Weights of a small transformer language model: MLP 2048 GELU.
Each number is 500 + 25 x the weight over its row's rms, rounded and kept within 0 to 999. Layers, rows and columns count from 0. Numbers have three digits each. The size before them is the row's rms in percent of the matrix's.

# down: layer 4 MLP down (transposed), 2048x512, rms 0.0595, rows 132-178, columns 0-63
# up: layer 4 MLP up, 2048x512, rms 0.111, rows 133-178, columns 0-63
down132 098:535487495471468497487546510514478525476485468509508493522462523530523504500506551482508526489508526478495541495511465476502494500519473560491462512483503504465505517533503491496540477494472531
up133 096:553527513458463509479542507477510494504491546518456566463528468501480490556491492524508436506478446510531503499530506493539487492538516513460482508458511530473520461516494538452513536519450503
down133 099:518505475486492495497482512518451477533542495526543554531527484482525513481522503479494525526500486531471526516462514511517501513491499516507518472564485481492508501512530498485486526509470510
up134 104:486530543529526458477491479497507486509511517469508507514504539519500522525518507463437478478510543488489500530521488495492501501503490491448470453503516507509538491502503514456560463471493467
down134 098:476504441482494519500495541497482489492532471469509525529555531505524488469472495535514522506469488534510476515508543484524478511544527462448487528459510516515514485510467454491439473566468495
up135 106:469506522490516523512472491494497515478459468479475487483460548523505512480546535544503507488505501539492501478514493480555484521520512544499492532453487516490449466487502483505467526490490467
down135 107:468496472513476469495487508457549494457510462571448540513502478513476501486514553515524490486495460501520517539525512516516527515485558516479521476487475481468464471532529457527483504462541529
up136 095:525515502549512558559504502482489496504444506478468515487458535532472485459508450493502523531526487522543489471499476522490489553534516483475466540507501537524494498478484480455520519530513498
down136 098:453513520473509496498500491526534494508519539510502551419475504511513461487528504523519488533477502475501492479485508492522500521527500545507537514498545511492562515494511467518464470475534530
up137 101:517487487522522518495485477527478546537540528496478511477557496512513535489509453531463468510493477478516510522486468531461514447496496494506538515535504487539497495527522501528455496524543547
down137 099:522516503481485522484489503486535496477500460477488523481478501452503520508476505493512501470459459499533511516540504509512491490515533538514451545489493483489536518520471480505480521476471518
up138 101:457482540481502473501492501545485493490477577496509510494543484479472522542460445472546475505490501482477513480519446486493512533517516469500461515514494486476462499481500511483529486460505456
down138 101:541543447509527508489472493515494485484531464463482473500474533503497530491508509446493478472564492469506527494540494510518498505479514485518491472504443492501510506533511476475484516536499529
up139 110:486451503524495514518513501512531522457509522480494501502503536508490487472469482519535495519507500519539477469503533489451536491521508463535521549499496498524480518469487526514490457513492503
down139 112:509514482494498508502498483532520541522458519474500529443510552512449469467504539499525500529482519501513551517487494506528543486488458513553500492526549486544522525478521522470492428467507490
up140 094:512469488483467467459523539524481505506515477530503485467501493503508493444450488474484503505506504478544529501520509493504490517506468515531467488491464545480490538507486511491487500455530520
down140 103:528480515525536482517477469491496495547501521483511530476503496524479477502488527534515524478519485524501477482503504512480482517525507513532498529518514503473521509480489505470481524505477519
up141 094:467489492514418477534517465541541495479527467484487514498487484536487511497537540492481463474501460473484472486492492530461554502510520549467514553496498495511492497471488477489461488456471485
down141 102:496504509470529481488523500470480501496486524490527456518514481473532506519502503488518530472489504473548491516489555464532481508493489512544514453477444528507502518513442472505532466490489484
up142 099:460522466468541520534449503525505493498520461578512496517506491406529494504538468464518540491536478509472485551473505505518479477480485514492508482486494518483488484476517466540501508548487520
down142 098:486516542490484503451510502489456512500502502509480454489492485489505520468487514506517495449523525477527525486502508478488478511492494536550484492487479512502528521494491497475484523469501511
up143 097:493527521492463495528509562492495499468500477507460489523537514511486472515530492444526523452499530498496476528489478458497494448493479531534500524441561532465487496475510495476496469505527512
down143 100:505503468489505475492491443543513488573508496483462498506483502509466512529481477540520484484500467481495515512514526488498476511497535486485465478542463505533523525512529479478515507498500483
up144 106:512484473502506522493523463475510505499514467540529474472474490510518466517482523524521487498518507506447569517510496503507463505533485500529541458488512487521480470490486482486468484516466493
down144 103:513417492481530497498497531475489488516494514500479492505484482480547528525506463490527483518471497519484477542479478515502520474539480499501494481519505499547506497515528518480517485465462488
up145 100:504514538496479518499476530483496567509501451490501480501493489492496530436480524523485507544479479482552483463502470494568487480534558496507546534549507478478542452500509487456502473547497516
down145 104:453490503502490510470493493476541483514499509510486431494520502500528498477536515512477489506525502479513494557529465473484494504517481482504492496456524489466481507518532486509563481506520498
up146 103:460502473522497482492517504488536514484499523492537523465499467475525553528481519487521440465434458510532490462514496483479507527516515511481505502495510490509507511540504479503524468499488506
down146 106:546472522483492500483514509440472493469481511492456491486506500475521501504467483518503486526504486516510498482480537479488478500502533498491485513519474524534508501508480505495517528509480505
up147 100:450463488486442541513451528518481490429505495519463516494504541500499488520486526491513508545483487513507568492455509509477463523444472489521522477517497525487495486497523541498500531502525465
down147 096:502477526515561466509509559483531511524527482435477492490518525500470522470483500492466521510515591449484506508539486488485500527537551496509502522508536491532492470485521519489470538511503527
up148 098:526530481524528522509491494521493491519524509568513514449474540541492481460500462471473452512540468458449520486444510498468519556492554495504488504501524540500539523514472474534498487488478496
down148 096:521513524448475481476470473506497527504490537530503500488492494533524460504512533501486518537485500502517512473552535503506481487529463495492519519473514500523533526510468528488476494502534539
up149 102:523509498505506503464518505467488547503519453522525519531463534512500481479493533547470459476523501467510474500516493490503505491507557505494501455485501536484455517518477510510496478536499531
down149 098:549534506478503505508507478442491474496497523448528481502488529483510512461506489455531509484529562490497486514463527513490549494474476471474506520533502496474486484511491459484464581561557480
up150 098:504479494483496469500475472520493550482509513514486480492493515504491506514531465497539510484517487491496476495473540504556487500482506497476479470532467513463530536483474480523505509475487491
down150 090:477505507511486491487513526513496486519506516511472491526506467467498463552503525557532503495443498469525540522522508533530487520524459520543506513470496526497533474528521522482515440450529508
up151 099:471492504534526500492533555478511483514490553452513509495469529556450492454479524482521487495493474481460494515511456453489488515503530468543521495527515486530526555490499500495541491506492497
down151 104:558522548502499517479517538467476523515482479519447528451487514506487482509491488490539541508485474524517488524524524517484521487494474491470495486522517467498537500463530506442516513546496555
up152 093:507468514510513507496464446485517467496505521541499497550495484507499521487482511489486482549482461487522456560527533547533491471468498488510510539525536538492484512536497529525469530505479489
down152 097:503491530479512517467483543486493514538470480535495535463473454471512443480519481523525530468515510521488490440493491493491486488466455515504470495517540539503459513488504489469512476497509509
up153 097:516491495520496523525530481494480496508540527511456495495492485515482524472485498520497524503508504526487529451516543470504485498521516528501450546481491497499498539496507486510505529470513444
down153 097:510510499506455533521513460517484484506447510514493499501482459503481511509490495476571502516499485464512488537518508525441549503544467497456535517521511525504516499518502529493472512489548472
up154 106:493499470560463504448498545513520482496480469503480474492506494499508514469495481508538452535519487488511472473481526488472494508475500488518528522520496489517502484472468497547450495473515476
down154 100:499519509510518517494516514518498516522508535496513513531546507491481507516481519478524501539500468433513520453511471571469504506554462503509488531494456488548489503517537511537486480466484532
up155 101:464480486524526525495459481506504493507455496492508520496492490532495492508478505527515501491492470470552483483529524471533518504530491535517475512480479505497517519480513503487472481470486497
down155 103:498471535487499490518512450543492510517553496514496515517504501487528516477499496479474490489531520492493516535440510501472500516539531502487506505529527507490488440501482542471502460543493516
up156 097:470520465516522527528530528516507493507538471506522535477488519561460513484477506500478477500502477519528521509515523496512526515529523530505508495562487529494519530485508499486477561502500531
down156 097:516493479458504490508541465509480498513564533499500470494498502471501481487504498451513491517459524503496484489483495559485501489486460492526479497489491512485499474479474496532493496511514486
up157 099:501491457491501454496490509520514523539507483512446502498460441488459507513514466496493506489484533508502533482531533515500550496486487490555492533469468481497481503533519447525501511510478509
down157 090:486517518464494456508513513538486469454503550476506501489518548486516493519505475484471487511530507491524470494516492574537505494502520451496538497528476511508459483464513455505536501508475490
up158 094:552474477460525498502518529482490471505491492497537494535506472499527475526471501489511549528490538496531533511526499488531480538480483474526555531453492476493492529516465527537476520496490497
down158 092:469465520533472492507494492491540460551475515529527521467530501477459481497528456490464500463498487455533525519551489530490486525537524500476516508488528536482519514490551511495488490559479506
up159 100:478485474499497523503480476512499519507484462488506511493468481493502473510544459479519490464449502525477530489496496527497530482541511496479485523453463518530496516461532525512451508471523517
down159 103:535521481497504520492488471463488512464484497491486485479465481540503540515552468516479496493475522530511478488474541504494510508483526514526476475493458508477514515495492518507512504504506488
up160 101:470501528504494450512501512495497551514494499496454484499550526528549549518483558526523497503518507516527494504474526491490489534494506497521483493511486552479516459501526489508495473485514453
down160 104:486521493483509520577477485549519435493485478490503517476552484466541518444504455480443501520484501485522503532497491580458474515474486488531477516487478505493506507505487489430537543528479484
up161 097:464491496502543526504470528507535495501472477511489469495522529488505474481493471496517488483543515489474514499489483520482512514512518537505482498533457521524471510509462487497552518525535500
down161 100:492507461509544489539527524478480518541533490492496507520516484460539527474511516491522506504462473529495508501470523507505512512479503485485527442502520525509483500449493507512515505456528530
up162 099:496491482460512504456534489530523507507481479509498510495528538522500532514488451519518470499508511475515506510486477472502510524460492488481462500499538481480481484501490530514534444538486497
down162 096:559535491506465481546439502485498468488479466504452467505485523462469516493510456516486506545525528459499529525528503495505490506537526490488497531506530503497470513530527525506504519487539475
up163 098:524502504490496504484503496470485511557501519504529520489507485491465472510509516477530493485484532529516512504503508523483526496528448515477501454467532504468530463489483484512496460490480498
down163 098:539507509534520529500514519489469513482489503520508536512526459513506543488509460500510487505526503486528465448525513522496501534505505432518474530533571508520481526529513597546515504524480528
up164 096:465516532487488491552489487536512490513467488481476476515502440567499449471514492490522508543522506472478513500485465536528502489496513485473546471494479513505478501486455516526540546479513485
down164 097:503468533517464512516443508480491504522498543520491511504478554513550476510508492507463520430461491535502503533551509512580511505487461493484458509501513501497506440517502516521485496521508501
up165 100:471498487488474532503501525514497480542504463472543528521534485483482515548506493509504486478484470484516498503524471530507517500484537523514492462474508499482495495491511525539499531501494471
down165 090:527461528518484487498501466522476442494536548463480515518527520507492509522505464521511509468511492515465499480501568487513485490531522480510521545499490520516506497502511447519518510490487486
up166 101:476510450467493484506485517521504473518538502519511520523503500474506492504545499526495534516537520516523465501521490512505495526476518491506565465505534544480495517491515494482513465520479459
down166 096:485513507486467522490498495495485518504522499521518496475529489478481508525489462542484496500513464484462522524474530508487493501475546485543494493464492537496515519483518522519527485470528508
up167 092:514491506478478471488525517518493509529478495522506527499498472531459514506517531455480515500503482513427525441448517506520504448486483492476470485504499522495528505481492519471492500462518473
down167 090:508451513499481484514454521509525540523509451483492500487530505506537519464518504519525497478504497509522491530506478464517520494517520460475529522486525480472483453487514512485508515484509492
up168 098:553461493532488477532493480542498545510496439482547499493548525488538515510499486492508517520508471514510570419488490514489494490488505470467515465530448489512528480511517495496532483494480474
down168 091:511518542473483520496479486532535471525490502510507511503516546505533479499496472519498503473525497493530516529499510461525519522502473539493517447544490464475480478532530537489489517484502477
up169 095:452477526444483513518509474501526503514498518491512486491493525524487496537472498497524531503493456511564544496526494449549474502492508473560525487524503527440495480492520533513525497500496519
down169 094:531491492510481512503486494525482512517511454497485522514514494482519524451517499480486472475522501514488485518476461502523513478495512521503496501461456475565493477486523516485480494515536550
up170 096:508491506460495553461488474507534442470476529483464476505528528492497515493528455502517510506551506475506477520522502532470483515487476481485483514500507471548496524500489490513512474536484499
down170 090:473486511539490502494484492500460489528513492530482487480513527509511495529516488510473466501466505537489506474524514491492504468546522505445469549483438501449505494480500518451471532507487513
up171 098:532483492561508458446535473491549536493482493500485464453470493552528483516477493490520496511528507522529517519481475514518529504518469485473501544494508517478510506534493500475480529512477460
down171 097:512469519500511526543522479506495464492489481515510531548501503514485460488561483549499495510489515499470475494531550457529473469496516430488455460539447525521512529510529496522515481482505501
up172 100:527491516517501528541533499498466487470488468512479472474480506531515487475453509551513525497509521516487503525497495527554450485523495483482483495499515518540533506471465486525480500512497510
down172 094:462495491483540484497497551481534500483533493521513501472481557510513552565478504470466490501497474522516531487522480508467537524495502497495515490523478490498496536496517501462513502509561522
up173 096:457537465511542525516520491524521502505523486497464493487477486483487514461456533513508475496539482510519492505496515512510504503518498490481477503487440493510510473512522495511497481503499515
down173 092:505508496496489461472482499437539524508509484536477522501514489497523511504531475515456528503510445479520502503491516472521549531521470507503517503511510470491508480510434467476530491488502510
up174 097:487500460523508548521487513543498476498479498539527466481522534542507476486511486467513512512487535491470519506510477483520489520484476529529523471494493487503508491507474521475538469528514457
down174 100:509487482519494518479476458459519520508499512531511456471546475487520539515507540480563524517505489443499496525543547497506469501543507489525487486512511510504487486486464494532434525519486517
up175 093:444461493495506501535492496518486487478447495495473489539498510512470502530511480480522511558504488488513506562457484525455495544501512501500521468481492553528518510490531516490512486532504482
down175 095:480510480515487475585533543498486511466470525460520481488512516501503465434505487498501503523525519520470499501510474511542498488504479499526492507483507482497456449527533532494537503541518492
up176 097:507515472527543481462483473487508476494526491515525484484506518503492526482512515482514498483465510535464517493458436469471534501512511486524475479541513491495489503469503506538530507513510531
down176 095:479506503527530510525477458501508533479497529548497514518534521493534521492479488515537512473503503495527482512502526497506520528510520509500493488521522519460563491531503485499552486509480491
up177 106:454489462497501476528510465482512545504514492489537518454465502508505522510519493491516534506468484504523474496514513542489467486526529509513484483494535487531505463520502483512507462495529500
down177 103:475514526482494497506514506489432467535514508534501522508541518491500532528468535497460467510427513537525473482494505500530512505548510505590498485496462453512496525500509547499490492532507483
up178 094:467479472471488447470491445466464474535539532532546530510486556484518456487536478495521481476493474491526525510501530453474516517502502448493510492547498537461464497471563539523498508512517472
down178 095:489490515496497510482518493507561522514534454472455518524543468437513510504505539518491485486549472512502506434499489531548475512504484512486484494497475503517544490479478489511517511469538516